config = dict(
    activation='swiglu',
    positions='rope',
    rope_base=100000.0,
    qk_norm=True,
    bias='none',
    init_std_down=0.0442,
    optimizer='adamw',
    lr=0.0026,
    batch_tokens=[16384, 32768, 49152],
    train_tokens=138000000,
)
Each number is 200 + 20 x the weight over its row's rms, rounded and kept within 0 to 999. Layers, rows and columns count from 0. The size before them is the row's rms in percent of the matrix's.

# layer 5 MLP down (transposed), 320x128, rms 0.066, rows 181-217, columns 0-63
095,217,200,208,184,214,193,225,235,201,218,226,185,218,203,196,219,192,183,270,203,203,186,197,187,207,231,189,213,205,175,186,197,192,160,211,197,195,180,208,187,206,161,201,204,194,211,172,195,191,234,193,206,230,207,205,166,178,176,205,219,207,196,203,191
096,193,215,232,215,201,211,221,202,250,211,224,208,210,223,230,266,237,223,185,199,190,228,213,178,198,222,207,209,181,203,201,171,220,199,236,179,242,201,198,206,190,186,188,225,211,227,197,208,197,192,184,200,190,181,228,170,205,194,162,191,216,172,204,220
108,215,242,213,198,163,242,181,190,186,200,203,198,222,208,196,212,188,225,223,215,225,206,207,215,201,209,214,228,227,188,272,160,197,208,191,166,175,177,207,215,217,189,209,195,218,206,208,198,201,192,215,178,201,214,201,206,222,221,225,236,218,192,165,203
109,214,174,185,177,181,198,186,169,199,217,200,176,178,193,230,253,197,221,182,192,171,214,196,208,239,177,231,185,192,195,211,195,187,208,175,192,195,206,226,203,172,180,232,176,197,218,215,188,200,187,191,195,188,242,202,228,225,223,264,186,193,187,213,180
105,218,214,187,206,211,217,204,178,190,197,200,191,175,215,195,219,179,200,198,204,194,207,219,203,199,200,210,237,207,149,218,194,169,196,223,198,221,202,226,231,208,216,171,200,204,223,176,223,225,202,206,192,232,244,171,218,189,200,219,197,196,198,231,180
106,168,197,216,195,253,196,188,191,194,188,203,214,199,151,190,184,217,219,190,202,204,199,189,149,197,230,191,148,171,222,206,191,186,168,212,208,176,188,168,184,226,225,229,220,204,196,198,208,187,211,182,204,184,177,201,180,184,213,226,223,164,194,179,194
106,210,195,208,195,223,186,177,178,189,192,173,192,185,237,195,164,193,203,233,219,198,184,209,207,199,188,193,184,182,188,229,172,178,165,236,179,218,206,207,208,200,206,211,168,235,162,176,201,246,197,194,189,172,207,183,191,204,171,159,213,246,209,199,189
110,215,170,221,193,191,177,243,189,225,179,201,215,219,178,210,193,226,225,199,186,178,203,207,184,211,168,191,191,215,180,151,197,213,213,196,205,221,196,196,195,203,230,186,163,205,182,251,210,193,184,187,184,190,204,203,233,204,192,213,184,183,234,183,202
100,237,173,206,217,216,226,198,193,180,234,179,188,224,196,223,145,228,193,215,201,178,220,201,185,193,192,224,215,252,197,178,197,173,189,179,221,198,198,226,199,208,170,232,237,173,204,174,189,185,209,189,206,185,215,201,234,226,221,195,215,232,198,211,203
105,190,211,189,195,210,220,183,203,166,177,210,189,164,184,199,190,220,193,223,149,203,197,194,191,240,210,195,160,190,235,209,188,222,201,207,196,216,224,227,203,173,200,146,192,201,221,204,218,218,166,222,223,218,213,210,202,199,197,202,179,202,193,227,150
101,214,230,182,193,215,234,230,223,221,168,213,234,252,186,174,211,193,209,154,191,207,181,169,187,215,226,195,191,213,203,185,189,221,199,161,232,206,198,207,216,222,181,231,188,185,194,195,208,212,196,196,188,218,208,205,226,171,214,239,197,216,215,217,184
090,213,173,208,217,218,222,186,182,193,218,163,191,182,201,209,186,210,204,223,177,209,204,188,236,217,196,178,217,196,224,215,242,195,215,183,213,211,206,198,208,220,173,165,200,202,178,200,162,215,183,228,232,210,238,187,224,183,218,221,207,184,183,177,144
108,226,225,201,193,183,218,197,202,232,194,191,177,192,187,195,205,177,253,195,214,250,184,176,218,220,155,232,182,214,221,236,206,180,193,216,231,218,250,179,218,216,195,198,192,195,213,184,226,210,202,223,199,187,198,195,213,238,205,193,177,173,198,196,217
098,216,182,187,207,189,192,190,183,196,196,190,182,186,180,203,172,183,206,175,233,166,215,207,207,201,204,191,210,202,213,210,174,151,176,188,191,222,203,191,193,124,191,202,167,179,170,228,181,188,189,211,168,201,216,190,207,194,193,232,223,186,181,170,176
095,165,213,172,191,201,200,242,180,214,194,203,158,205,202,205,181,230,217,177,206,184,219,208,227,248,213,217,201,232,251,234,180,204,205,252,193,215,206,205,182,180,187,187,212,200,203,220,197,233,194,230,193,203,220,206,191,180,212,226,186,201,185,209,159
083,174,200,180,176,218,218,262,206,278,199,202,218,209,223,179,210,212,200,171,196,197,217,201,194,190,201,214,184,209,198,234,192,180,196,167,196,200,168,208,197,203,204,225,227,185,209,239,190,187,205,178,190,180,202,213,208,166,239,210,204,215,199,173,184
096,211,182,202,150,195,205,198,192,199,211,174,173,193,201,215,191,211,214,231,193,234,195,191,190,193,147,194,205,243,193,237,184,189,192,191,189,221,225,199,194,195,205,208,223,191,201,197,184,190,227,214,169,213,197,193,226,177,213,160,231,185,189,192,191
103,180,241,184,194,208,236,201,227,188,218,197,201,202,205,208,211,203,195,181,192,241,239,199,200,167,178,225,203,164,216,201,204,190,199,181,209,184,181,219,207,194,206,189,228,201,204,192,214,240,191,201,212,234,200,181,221,192,217,211,172,204,181,221,187
099,217,203,200,189,196,190,168,203,178,210,206,165,200,196,193,201,229,200,189,221,206,219,216,201,181,214,206,214,209,181,204,177,144,177,178,187,196,210,226,188,193,188,213,188,175,223,209,195,206,191,218,205,210,234,199,175,183,217,199,200,218,229,229,172
118,194,232,188,211,181,222,179,181,204,188,180,194,185,159,212,181,215,244,207,174,219,225,206,197,239,220,204,162,198,237,214,165,187,208,209,181,198,164,171,189,214,189,203,174,182,204,223,181,233,198,220,159,182,209,194,220,193,193,213,202,179,211,210,163
097,177,200,169,185,189,184,217,213,166,205,172,180,194,170,155,182,196,201,238,216,198,183,190,178,178,187,233,203,202,212,194,216,197,213,218,205,239,237,196,203,219,158,180,202,174,193,206,194,212,217,214,193,185,214,188,200,210,234,197,191,206,222,194,207
101,211,203,201,178,233,202,202,193,187,219,223,221,182,225,185,232,151,198,199,198,204,204,202,192,205,199,216,212,195,176,195,184,235,213,237,257,242,211,209,209,180,229,185,210,208,194,163,199,185,238,220,194,223,200,192,207,199,200,205,198,246,209,181,185
100,203,204,209,201,183,192,219,172,231,182,235,176,194,202,167,201,172,234,206,227,188,193,187,211,252,226,208,192,227,217,169,218,173,182,176,196,217,207,197,191,268,181,234,221,211,194,232,220,226,188,192,208,193,197,201,208,224,204,201,204,192,234,194,211
102,232,198,203,207,200,196,171,181,184,184,200,234,234,188,207,221,205,201,194,191,204,175,203,211,178,176,174,217,204,183,189,204,183,196,216,182,162,191,200,214,165,171,173,205,217,195,196,195,201,208,204,197,209,192,209,179,180,230,190,222,209,211,186,198
085,191,177,151,176,201,172,232,181,212,202,192,175,195,190,213,184,209,213,197,191,195,181,189,217,190,224,209,201,179,174,205,178,222,198,237,201,214,189,199,203,194,194,220,163,159,209,211,233,206,173,196,203,203,205,203,182,174,203,221,186,222,193,172,210
097,204,193,174,207,188,192,241,211,179,193,217,204,221,221,248,216,199,227,197,220,211,184,202,206,232,192,212,212,231,203,219,216,198,167,220,212,197,189,218,234,216,172,228,170,195,200,232,201,233,233,196,200,232,251,192,181,181,175,152,190,193,195,198,232
107,200,195,205,181,192,191,170,188,174,184,216,206,241,196,195,204,190,184,142,181,216,194,163,198,175,220,194,217,185,174,195,184,200,195,194,240,196,187,177,228,215,193,231,204,193,222,161,218,205,197,170,191,193,164,194,215,213,214,190,208,203,207,229,192
099,184,177,176,209,221,214,210,201,212,188,211,209,224,215,190,236,178,205,222,192,200,193,194,199,196,193,203,235,195,190,177,166,182,188,221,178,256,196,196,196,182,215,220,182,183,183,201,217,212,200,206,222,219,235,172,216,226,201,218,213,192,210,169,175
105,204,219,233,214,223,207,244,189,210,215,195,208,207,226,215,205,212,184,150,214,188,234,196,214,178,223,201,194,221,180,185,179,212,213,166,228,194,242,203,203,212,204,205,196,189,201,210,207,199,220,179,202,188,199,189,186,233,188,196,217,229,196,185,188
107,146,227,213,187,221,169,224,169,259,195,238,218,172,176,208,229,215,175,215,209,190,178,172,202,214,184,187,203,226,191,186,221,220,184,191,223,199,193,224,173,241,181,214,238,174,213,198,204,195,207,222,214,209,218,207,206,222,184,205,216,207,209,204,178
091,221,210,193,191,224,175,190,192,180,179,185,188,195,192,192,169,207,214,209,171,198,187,184,209,182,207,196,184,192,217,172,210,167,196,185,194,188,211,194,164,192,159,177,216,221,209,207,183,205,194,189,183,191,209,200,160,183,219,184,190,207,215,215,190
106,190,220,212,213,208,168,217,193,173,208,212,191,166,184,193,204,214,197,171,194,187,207,188,192,225,202,210,203,206,243,211,224,233,219,213,178,272,189,216,205,217,177,199,191,209,172,227,201,165,217,195,201,181,213,205,197,211,231,184,208,202,186,230,189
096,240,153,202,211,202,207,195,206,195,182,193,169,189,234,180,177,212,205,217,199,186,187,187,227,183,196,224,195,182,220,191,196,200,193,202,158,225,194,207,191,218,201,213,187,238,219,175,176,194,202,239,209,215,210,216,235,225,176,180,191,232,188,189,192
113,221,220,216,200,202,193,198,194,194,194,201,192,199,206,206,217,217,161,198,186,207,203,209,227,207,197,208,187,193,207,196,218,223,188,246,217,163,222,215,189,216,199,183,186,199,222,178,172,185,223,210,203,209,174,193,198,230,192,212,180,193,195,205,187
100,183,205,203,194,168,197,189,184,174,197,224,219,203,226,199,218,241,202,245,236,205,182,219,201,185,185,178,198,143,202,183,175,174,213,190,181,184,168,217,199,200,215,226,223,197,203,181,234,184,216,235,211,217,203,186,166,227,187,179,194,190,208,190,149
097,213,220,228,209,223,194,206,183,234,199,221,174,186,182,217,204,240,169,178,189,227,225,207,196,211,228,175,222,218,160,201,203,173,195,180,218,166,191,212,158,223,209,185,191,225,216,199,233,209,197,196,203,179,226,219,229,196,205,226,198,225,232,181,189
097,200,171,188,173,187,235,208,210,218,197,197,192,216,184,186,204,219,190,183,219,213,204,210,215,194,178,168,210,238,146,193,209,193,182,185,183,190,180,191,202,163,221,193,191,228,186,165,197,222,198,187,219,200,196,158,212,168,189,190,209,196,171,204,187
# layer 5 MLP gate, 320x128, rms 0.0702, rows 182-217, columns 0-63
107,213,177,203,192,155,187,213,206,205,174,195,197,223,197,204,223,176,176,231,230,185,179,217,223,178,187,208,192,171,225,148,191,183,215,186,208,192,194,218,182,193,210,216,188,213,208,207,174,166,233,211,179,168,213,186,196,201,194,231,219,224,187,200,225
101,218,189,211,189,211,195,234,219,210,219,225,208,245,212,192,191,233,212,183,203,193,184,192,200,195,184,242,198,206,217,193,243,228,212,182,194,230,185,211,196,185,208,218,177,206,224,221,168,197,243,228,182,176,185,203,193,190,217,192,205,184,223,222,212
103,201,200,208,219,179,206,218,203,236,178,184,185,189,194,180,204,208,213,214,190,158,195,233,178,206,184,182,195,205,234,178,201,183,162,184,176,194,216,207,177,177,167,197,179,197,220,197,196,194,217,176,212,181,216,238,186,188,239,231,152,165,208,191,210
086,190,185,225,210,195,210,215,185,227,201,198,168,197,187,196,196,180,198,202,179,159,217,179,197,199,183,218,169,174,197,153,213,187,211,166,181,197,209,186,186,156,235,208,227,202,176,201,226,181,216,194,190,194,177,210,217,181,214,205,220,249,236,193,183
105,203,179,225,197,199,228,204,173,221,202,171,210,200,216,207,213,213,187,237,208,208,221,192,194,209,198,190,234,182,205,182,186,203,213,176,186,163,237,203,194,160,228,199,190,201,189,205,191,207,168,200,238,183,199,216,243,212,211,247,170,173,192,229,175
111,205,214,218,244,205,182,206,188,197,198,213,220,197,204,206,205,216,217,195,198,169,216,195,209,159,203,201,196,198,198,174,194,190,194,224,165,189,169,219,171,179,217,221,203,202,194,186,190,179,225,162,184,190,169,196,210,200,230,224,169,209,153,184,212
100,203,210,265,223,178,219,183,178,191,204,210,240,203,185,201,212,185,184,223,190,200,205,214,203,225,196,228,188,190,196,153,179,183,227,195,197,181,194,199,204,182,219,183,206,222,179,221,207,201,166,194,201,209,190,211,252,172,213,210,198,222,190,202,213
094,195,223,221,194,218,179,226,202,198,158,200,184,199,212,200,210,172,209,198,205,195,197,204,200,207,201,209,217,222,206,158,214,191,227,169,225,202,186,229,169,226,194,196,204,235,173,201,183,230,190,163,183,148,154,214,203,200,202,191,225,210,207,198,190
112,196,218,204,202,178,229,222,185,200,160,203,215,218,196,206,229,185,212,213,224,175,212,169,200,209,173,211,178,179,187,173,143,195,214,174,154,212,168,204,209,189,187,222,194,182,157,221,194,196,186,187,197,229,163,233,237,228,173,192,212,217,203,212,196
110,211,202,213,217,183,205,188,198,201,195,174,254,213,227,167,206,186,207,224,209,194,214,198,214,189,182,240,217,231,231,184,162,185,196,177,212,214,190,227,235,201,200,248,177,187,205,217,209,208,202,187,209,183,249,232,199,170,204,211,169,175,200,239,223
093,197,215,204,194,199,212,214,191,188,184,216,185,226,185,174,193,133,203,195,218,217,190,220,200,202,218,239,168,208,227,189,211,193,184,238,185,155,164,194,183,197,203,233,175,204,175,179,224,175,164,208,190,173,223,227,203,213,187,172,204,232,198,186,232
111,190,225,231,211,184,197,214,166,207,183,207,169,223,202,190,198,178,222,214,176,184,201,208,224,197,162,199,200,166,201,175,194,182,205,213,164,200,206,198,188,174,206,214,208,180,208,151,164,211,214,221,195,198,169,190,205,158,209,229,213,176,214,189,208
085,201,195,202,197,198,200,204,208,180,197,211,164,179,201,220,228,188,179,192,216,169,225,182,188,186,236,225,227,210,199,202,178,237,222,207,176,201,173,176,194,160,221,224,231,167,187,233,186,197,208,228,187,193,199,189,187,182,197,208,215,172,200,208,182
094,187,186,226,208,222,202,204,208,194,192,249,153,197,195,197,204,217,221,211,204,193,207,192,205,207,211,216,229,154,199,169,181,204,211,199,200,188,207,195,197,180,191,193,188,157,204,209,205,249,227,231,170,210,218,201,174,198,199,241,149,194,189,203,218
106,184,220,177,213,194,232,188,183,189,195,216,199,222,206,213,242,207,204,227,216,183,215,198,204,160,211,161,206,184,219,232,213,172,202,171,184,168,176,218,214,166,205,210,234,190,173,202,167,188,229,174,192,164,182,215,212,162,199,180,198,187,203,205,201
093,240,198,195,172,194,231,205,191,193,193,166,185,202,201,193,232,213,199,200,190,211,205,189,173,172,199,183,188,203,231,198,196,183,185,228,207,214,200,170,176,215,218,209,215,230,197,216,192,210,182,220,207,215,185,200,272,206,182,213,229,182,171,196,180
107,182,203,210,228,179,180,211,202,223,188,239,184,216,211,198,203,171,202,227,184,182,223,207,173,209,184,179,200,219,216,204,202,166,179,187,183,224,214,224,179,204,207,171,170,217,165,190,223,234,183,201,226,180,209,188,167,200,184,212,178,186,226,207,167
099,198,209,215,208,208,227,232,194,210,169,197,183,187,211,192,206,207,209,238,196,172,162,214,204,190,187,183,173,203,206,225,216,191,189,230,198,220,239,200,207,178,216,209,207,179,205,218,188,191,218,169,204,194,196,206,216,226,207,203,187,175,133,174,202
115,219,206,189,196,192,199,220,175,202,190,179,171,201,218,219,207,219,204,228,209,215,208,227,169,174,213,191,228,216,209,231,214,223,208,222,159,183,215,191,165,198,229,205,179,192,174,201,172,205,172,236,166,189,173,169,219,184,198,200,184,203,204,184,209
099,219,146,212,218,179,189,210,192,176,230,201,200,170,217,213,204,218,190,240,188,196,211,213,211,170,234,169,230,220,229,194,220,191,219,182,178,175,202,226,206,181,207,206,223,207,206,191,206,204,166,188,192,182,167,200,225,212,231,187,217,183,179,195,219
099,180,185,205,201,179,175,182,206,209,210,213,214,220,164,197,192,226,183,223,196,213,196,197,245,206,178,171,213,194,211,224,204,171,198,223,187,205,206,196,216,200,215,241,243,219,214,189,204,218,145,200,189,197,193,225,182,181,212,236,213,216,169,200,174
096,199,152,179,189,229,202,186,190,216,187,263,224,184,192,224,223,204,199,208,205,201,202,190,200,184,245,167,183,197,220,171,224,167,189,193,208,197,199,187,187,223,191,187,190,266,214,230,227,200,198,189,195,203,207,203,179,201,203,208,198,183,187,187,205
103,182,196,217,221,238,213,171,167,194,195,224,262,211,203,186,208,221,190,190,209,184,218,216,237,185,201,198,219,170,221,221,211,157,224,171,204,180,164,177,212,204,181,238,226,240,196,221,217,203,230,174,209,207,196,211,176,185,199,207,170,225,178,217,208
087,200,207,185,184,208,188,197,216,214,221,215,157,195,197,195,188,210,242,201,224,210,202,175,202,208,228,208,207,217,174,227,180,207,194,222,189,212,227,148,186,182,192,217,159,169,198,225,178,224,165,227,165,195,199,197,201,186,193,207,200,209,186,195,186
087,231,187,231,204,182,166,215,209,209,182,165,151,182,200,165,178,194,206,205,198,176,208,165,210,195,201,214,191,200,209,198,179,239,215,204,209,222,229,178,185,158,202,182,224,184,191,219,192,182,196,214,178,197,150,189,193,210,205,234,207,182,176,218,195
109,205,189,221,178,193,212,209,167,218,195,175,202,234,204,221,204,208,201,180,189,188,190,173,223,200,213,187,213,172,194,233,230,195,228,168,227,196,192,188,181,175,181,208,203,229,213,187,204,204,169,203,213,206,169,177,210,215,234,207,211,205,203,222,226
104,212,216,224,182,183,173,211,185,215,214,197,180,193,177,228,214,194,191,188,204,161,195,206,201,161,162,227,198,214,242,232,215,218,207,194,221,155,206,206,183,219,200,203,190,199,201,179,175,200,196,172,211,228,176,204,176,199,234,232,156,203,168,198,189
100,169,187,202,226,187,174,206,201,224,175,222,183,211,179,189,214,195,163,213,211,185,228,210,201,178,189,181,233,194,192,163,193,205,205,215,209,201,210,177,187,188,203,207,173,212,178,218,225,227,181,217,218,220,211,206,208,207,227,231,169,227,228,193,155
102,200,187,183,215,190,201,245,177,212,167,265,186,188,229,217,233,206,220,206,216,168,210,195,198,186,209,177,212,211,224,192,182,213,209,204,197,199,183,208,160,174,205,216,218,191,174,212,183,199,194,209,210,212,173,192,164,181,202,223,154,198,206,203,231
098,226,199,203,176,197,205,181,226,179,245,183,205,210,198,219,234,197,201,205,226,207,186,201,164,216,176,203,179,210,171,232,197,213,232,241,188,202,181,184,228,191,209,200,197,204,203,179,182,210,221,174,214,213,196,184,193,180,224,155,168,217,221,194,223
105,200,173,178,198,161,195,205,181,194,216,173,189,210,206,239,229,171,187,239,191,187,205,194,186,216,178,212,179,185,212,204,217,201,158,197,173,172,235,208,164,202,202,193,173,191,205,220,191,193,183,230,208,162,195,185,214,173,192,165,167,135,214,217,210
094,196,229,205,193,215,217,185,200,200,251,200,206,230,182,179,191,212,163,191,203,231,218,199,183,223,196,165,184,178,208,230,221,213,183,200,217,158,207,227,208,214,213,196,234,205,165,181,216,217,224,179,243,172,162,218,153,213,242,222,205,175,213,203,216
101,252,182,217,189,167,186,220,216,225,188,200,178,236,210,199,211,182,220,220,203,204,185,187,193,185,159,171,190,164,219,206,208,181,214,220,216,219,199,185,223,203,185,204,213,194,190,242,218,208,178,171,231,208,143,210,221,211,174,180,202,161,212,163,184
099,195,189,197,202,195,208,202,175,191,212,201,185,191,223,205,210,195,219,190,225,205,201,165,193,186,221,213,184,190,198,191,164,182,210,219,203,213,185,178,223,171,210,239,239,218,191,215,163,153,195,227,187,184,197,215,205,134,192,173,175,193,198,182,220
100,204,248,229,180,217,222,194,190,196,222,217,209,205,187,192,243,221,230,184,227,171,226,212,222,193,188,191,195,214,178,208,211,166,219,167,211,174,187,231,219,231,197,198,194,222,193,214,212,215,216,169,220,201,200,238,200,186,205,218,174,184,202,215,183
093,202,201,198,181,151,189,202,210,197,176,156,213,196,222,221,185,178,191,198,177,191,195,199,198,199,219,175,200,188,226,195,194,221,171,225,199,196,216,164,190,185,201,190,228,182,198,234,174,226,228,197,197,198,185,206,200,185,224,213,198,190,213,183,188
# layer 5 MLP up, 320x128, rms 0.0675, rows 182-217, columns 0-63
102,191,155,189,206,200,203,181,214,215,180,154,207,199,219,196,204,214,199,192,187,239,212,193,202,227,200,197,225,235,188,198,192,202,227,176,194,179,202,216,188,211,213,165,203,167,184,172,204,215,181,210,226,192,179,200,193,239,193,152,238,220,236,225,186
107,240,195,165,233,224,203,206,222,230,242,189,206,208,185,185,153,225,237,191,207,233,203,207,207,192,192,225,158,200,214,237,255,213,202,191,209,182,171,238,198,207,201,199,173,229,204,193,214,186,179,220,212,206,200,217,184,192,214,214,171,203,214,207,206
112,213,216,184,151,196,204,226,215,210,193,236,172,216,198,219,220,202,247,199,193,210,198,218,173,196,223,204,224,207,202,197,143,198,197,188,188,234,189,175,205,210,219,245,254,202,194,180,183,205,203,186,172,212,209,225,233,169,216,224,191,177,195,197,183
101,207,211,182,193,204,219,204,184,203,165,229,174,206,227,173,181,166,175,211,199,174,214,183,203,210,182,200,211,214,184,182,215,173,212,193,178,214,220,217,211,177,226,193,206,185,166,171,219,196,205,180,215,230,219,202,224,171,210,203,186,180,228,209,186
113,220,200,179,224,203,184,209,241,196,204,197,190,187,188,173,220,211,205,182,220,211,194,184,182,199,183,151,180,222,180,186,222,212,202,206,219,210,173,191,175,229,223,176,215,221,196,206,202,192,208,223,181,217,147,197,188,229,177,211,222,189,178,176,206
107,202,239,237,225,202,176,201,165,181,176,205,241,186,196,208,211,199,241,198,181,164,200,186,225,190,202,197,194,204,180,214,187,166,169,237,168,215,171,233,184,190,222,226,180,209,170,210,200,197,191,165,194,171,204,206,197,200,208,178,187,249,185,202,229
108,205,200,191,189,165,177,222,187,222,172,174,207,199,187,177,199,164,212,214,187,203,206,209,196,199,202,232,195,219,222,204,179,226,173,198,193,205,186,219,181,209,223,196,187,162,188,205,207,179,232,227,200,145,204,191,211,198,195,206,200,211,212,214,209
093,199,254,230,188,188,226,205,154,198,187,216,203,208,220,212,217,219,203,183,220,190,185,216,241,176,182,229,177,180,191,172,215,204,230,193,183,211,221,225,177,163,172,202,183,189,203,181,197,215,184,216,237,197,209,214,167,191,215,204,239,160,202,202,205
105,223,179,188,185,214,234,169,184,190,209,207,164,195,197,181,174,209,177,159,199,199,216,209,223,219,189,201,177,226,196,173,189,218,198,178,245,192,220,190,222,177,204,225,189,202,208,186,222,217,173,215,244,193,201,232,220,191,199,210,192,187,240,188,186
106,189,201,181,211,209,191,222,213,204,194,183,182,207,185,196,198,220,199,180,217,237,200,171,185,206,201,196,220,162,179,194,196,221,213,225,178,220,229,210,210,222,193,162,177,185,210,169,192,200,174,209,194,237,194,196,239,236,190,192,197,174,197,195,211
090,205,180,208,183,164,175,192,199,171,185,229,172,190,201,213,203,220,180,178,218,212,209,202,204,202,194,213,202,211,197,205,190,174,192,229,216,227,214,193,225,196,198,193,155,194,189,207,184,173,213,175,214,174,205,189,189,214,169,203,228,179,189,205,191
107,173,226,230,188,195,217,207,198,185,181,217,182,213,164,227,206,171,246,246,208,221,196,168,194,229,214,157,198,217,213,219,183,198,196,184,192,214,210,206,209,239,231,191,227,189,190,189,199,197,191,208,223,172,212,216,184,151,201,236,187,220,205,196,197
097,206,179,215,199,176,190,222,194,238,189,209,229,210,192,192,183,192,227,202,201,184,226,162,223,210,228,203,197,156,226,167,190,186,204,184,184,209,216,165,195,174,173,220,184,226,184,181,177,166,184,185,149,233,164,195,226,218,202,203,216,214,186,197,208
093,205,219,199,207,192,230,193,200,214,186,250,253,200,205,189,235,208,224,214,169,183,210,213,189,186,216,176,199,164,212,184,217,210,196,158,200,211,191,195,205,218,196,178,201,173,185,236,165,190,193,170,235,170,208,209,189,211,202,165,205,190,197,200,190
098,201,177,215,184,158,160,202,215,192,200,210,206,213,187,197,168,167,208,204,222,202,185,206,211,223,190,221,222,237,187,192,196,218,206,212,210,213,213,169,199,194,180,209,173,182,225,207,200,176,193,228,202,261,219,191,187,216,215,193,200,213,188,193,194
095,236,175,218,182,166,206,204,201,197,185,223,168,204,182,199,190,222,219,197,187,193,199,179,202,188,225,187,234,191,256,150,202,186,206,207,244,190,232,151,164,192,172,193,193,221,172,230,194,231,192,189,183,188,194,193,187,179,223,208,203,189,186,174,204
104,207,244,176,179,211,216,188,199,176,194,212,173,198,213,195,196,203,214,227,204,196,204,206,194,190,198,179,225,227,175,172,188,169,184,202,170,213,211,221,197,176,176,170,207,191,210,184,209,173,211,205,218,186,201,167,217,211,188,202,201,160,181,171,187
100,188,185,210,199,193,199,200,190,194,205,211,173,202,187,208,178,208,215,204,200,212,192,215,217,199,222,177,191,203,232,172,179,218,156,172,244,246,188,184,159,227,206,224,206,187,197,181,183,209,180,193,182,145,194,159,181,204,199,196,215,204,189,172,226
103,204,160,201,234,167,185,216,206,203,205,194,199,189,202,183,198,212,202,179,196,210,240,231,191,179,201,182,215,215,175,207,233,212,215,199,264,221,198,200,224,209,193,147,202,224,197,191,207,210,202,236,207,219,228,222,200,184,201,203,195,166,208,189,163
101,215,187,192,216,170,186,213,231,181,214,213,221,189,199,196,209,207,205,220,183,182,193,198,200,194,176,174,233,200,202,224,216,211,233,203,200,213,236,190,227,204,179,187,201,204,212,186,182,193,199,195,230,201,211,198,187,231,211,206,224,183,199,204,192
099,208,218,230,203,186,209,223,184,215,216,222,171,175,220,186,186,210,166,216,203,211,196,242,216,228,204,172,211,251,207,217,190,196,193,217,223,247,223,187,182,216,187,205,184,199,206,198,214,181,199,225,200,193,207,232,177,191,176,243,215,200,176,217,160
099,218,199,201,223,193,212,221,178,240,187,223,213,182,193,229,215,212,216,201,178,186,199,203,195,211,193,201,223,174,199,220,193,212,231,191,191,238,230,211,220,188,213,203,208,208,202,222,216,194,176,201,218,176,199,199,224,208,218,196,173,181,223,188,227
100,198,175,207,189,200,203,208,160,187,204,181,185,204,197,168,210,246,223,221,187,199,179,187,170,224,248,241,189,253,200,223,192,206,223,182,214,221,201,215,192,192,229,185,204,196,145,178,203,232,191,199,198,203,206,219,210,236,180,228,199,176,212,198,205
089,217,231,222,199,189,229,168,182,210,223,212,197,192,191,166,204,201,190,218,184,186,201,195,193,204,206,190,181,197,204,176,208,189,176,206,178,198,190,230,211,214,229,201,250,195,219,186,235,190,221,174,170,239,194,234,207,219,208,190,227,181,200,163,240
097,223,185,230,193,183,188,185,212,214,197,160,173,173,209,177,170,192,202,170,225,194,167,178,214,213,184,189,215,234,199,225,203,221,196,230,218,229,234,232,220,208,175,189,220,210,205,221,210,219,221,221,212,243,198,209,174,228,197,207,216,169,190,221,225
103,177,242,204,226,186,206,237,205,190,157,194,210,224,181,173,194,199,217,237,182,167,149,218,191,193,161,221,206,193,194,171,201,186,241,232,156,222,204,168,168,187,216,198,178,188,190,210,219,219,202,203,174,200,203,218,173,208,185,214,214,213,220,209,208
095,182,208,200,216,193,190,186,204,211,211,167,190,172,215,235,174,220,194,209,187,220,213,188,228,192,232,197,191,239,209,185,151,195,200,203,212,202,189,205,174,204,176,174,231,202,209,222,201,194,183,196,177,168,204,244,187,174,200,163,192,217,180,216,196
113,225,207,213,210,222,197,177,157,177,230,160,211,232,198,208,204,173,203,198,174,199,209,218,227,214,210,197,162,211,208,211,192,176,188,161,191,188,180,228,216,232,168,199,209,189,221,211,192,205,237,183,211,141,198,209,197,183,198,180,249,198,191,209,213
105,178,171,192,214,216,225,210,170,190,192,197,201,195,224,220,228,183,205,197,201,173,210,207,199,212,188,170,192,222,182,174,205,203,195,205,246,231,201,197,165,210,210,181,216,163,188,228,209,173,233,235,160,210,176,178,174,190,220,200,210,175,209,194,245
099,195,193,180,188,190,184,199,185,212,201,205,198,207,183,234,233,201,220,218,204,232,218,200,222,220,186,203,185,247,168,218,196,211,166,194,190,209,194,178,224,190,235,215,209,209,206,194,206,198,169,205,208,194,162,229,234,204,193,218,187,173,227,185,201
104,173,187,185,191,200,161,202,202,190,213,195,198,193,177,217,161,227,184,205,196,206,212,223,190,191,228,191,234,229,220,234,220,184,201,194,205,182,231,201,208,199,214,215,179,218,181,203,222,227,185,244,217,206,187,177,179,194,224,203,185,197,200,240,209
098,189,230,210,205,239,193,210,192,199,192,225,201,192,196,188,166,217,144,197,223,220,197,215,207,214,220,210,183,165,186,220,223,208,159,224,207,205,192,207,205,198,175,164,183,189,192,228,177,238,209,190,230,175,188,203,154,173,191,187,254,206,202,229,220
114,231,222,234,190,193,198,228,183,203,222,204,209,180,216,230,192,216,199,170,194,195,190,222,196,200,185,199,177,189,215,189,193,187,206,226,228,169,229,196,164,195,186,211,228,212,198,156,184,203,252,228,214,240,210,195,167,211,223,237,200,209,158,201,179
101,206,199,240,231,187,213,197,187,176,221,201,242,193,234,178,221,193,212,203,202,204,210,174,208,183,213,240,188,215,210,192,236,183,227,180,195,225,176,222,189,160,160,225,203,228,213,216,232,227,204,196,217,193,196,200,178,225,217,194,214,192,187,199,200
101,187,183,184,199,209,159,209,221,232,211,176,206,200,199,195,178,164,223,215,209,166,202,190,223,162,191,208,206,196,181,203,198,214,205,231,213,210,225,197,225,214,194,214,172,125,162,196,211,201,196,190,194,236,201,207,174,204,187,222,188,192,202,184,208
092,217,193,223,216,201,185,215,214,196,174,181,206,172,204,236,176,205,213,186,182,186,175,204,199,251,179,222,209,199,222,192,206,197,236,238,184,202,220,210,176,207,185,177,229,206,247,198,207,198,210,224,200,209,195,204,195,188,194,198,210,209,237,236,254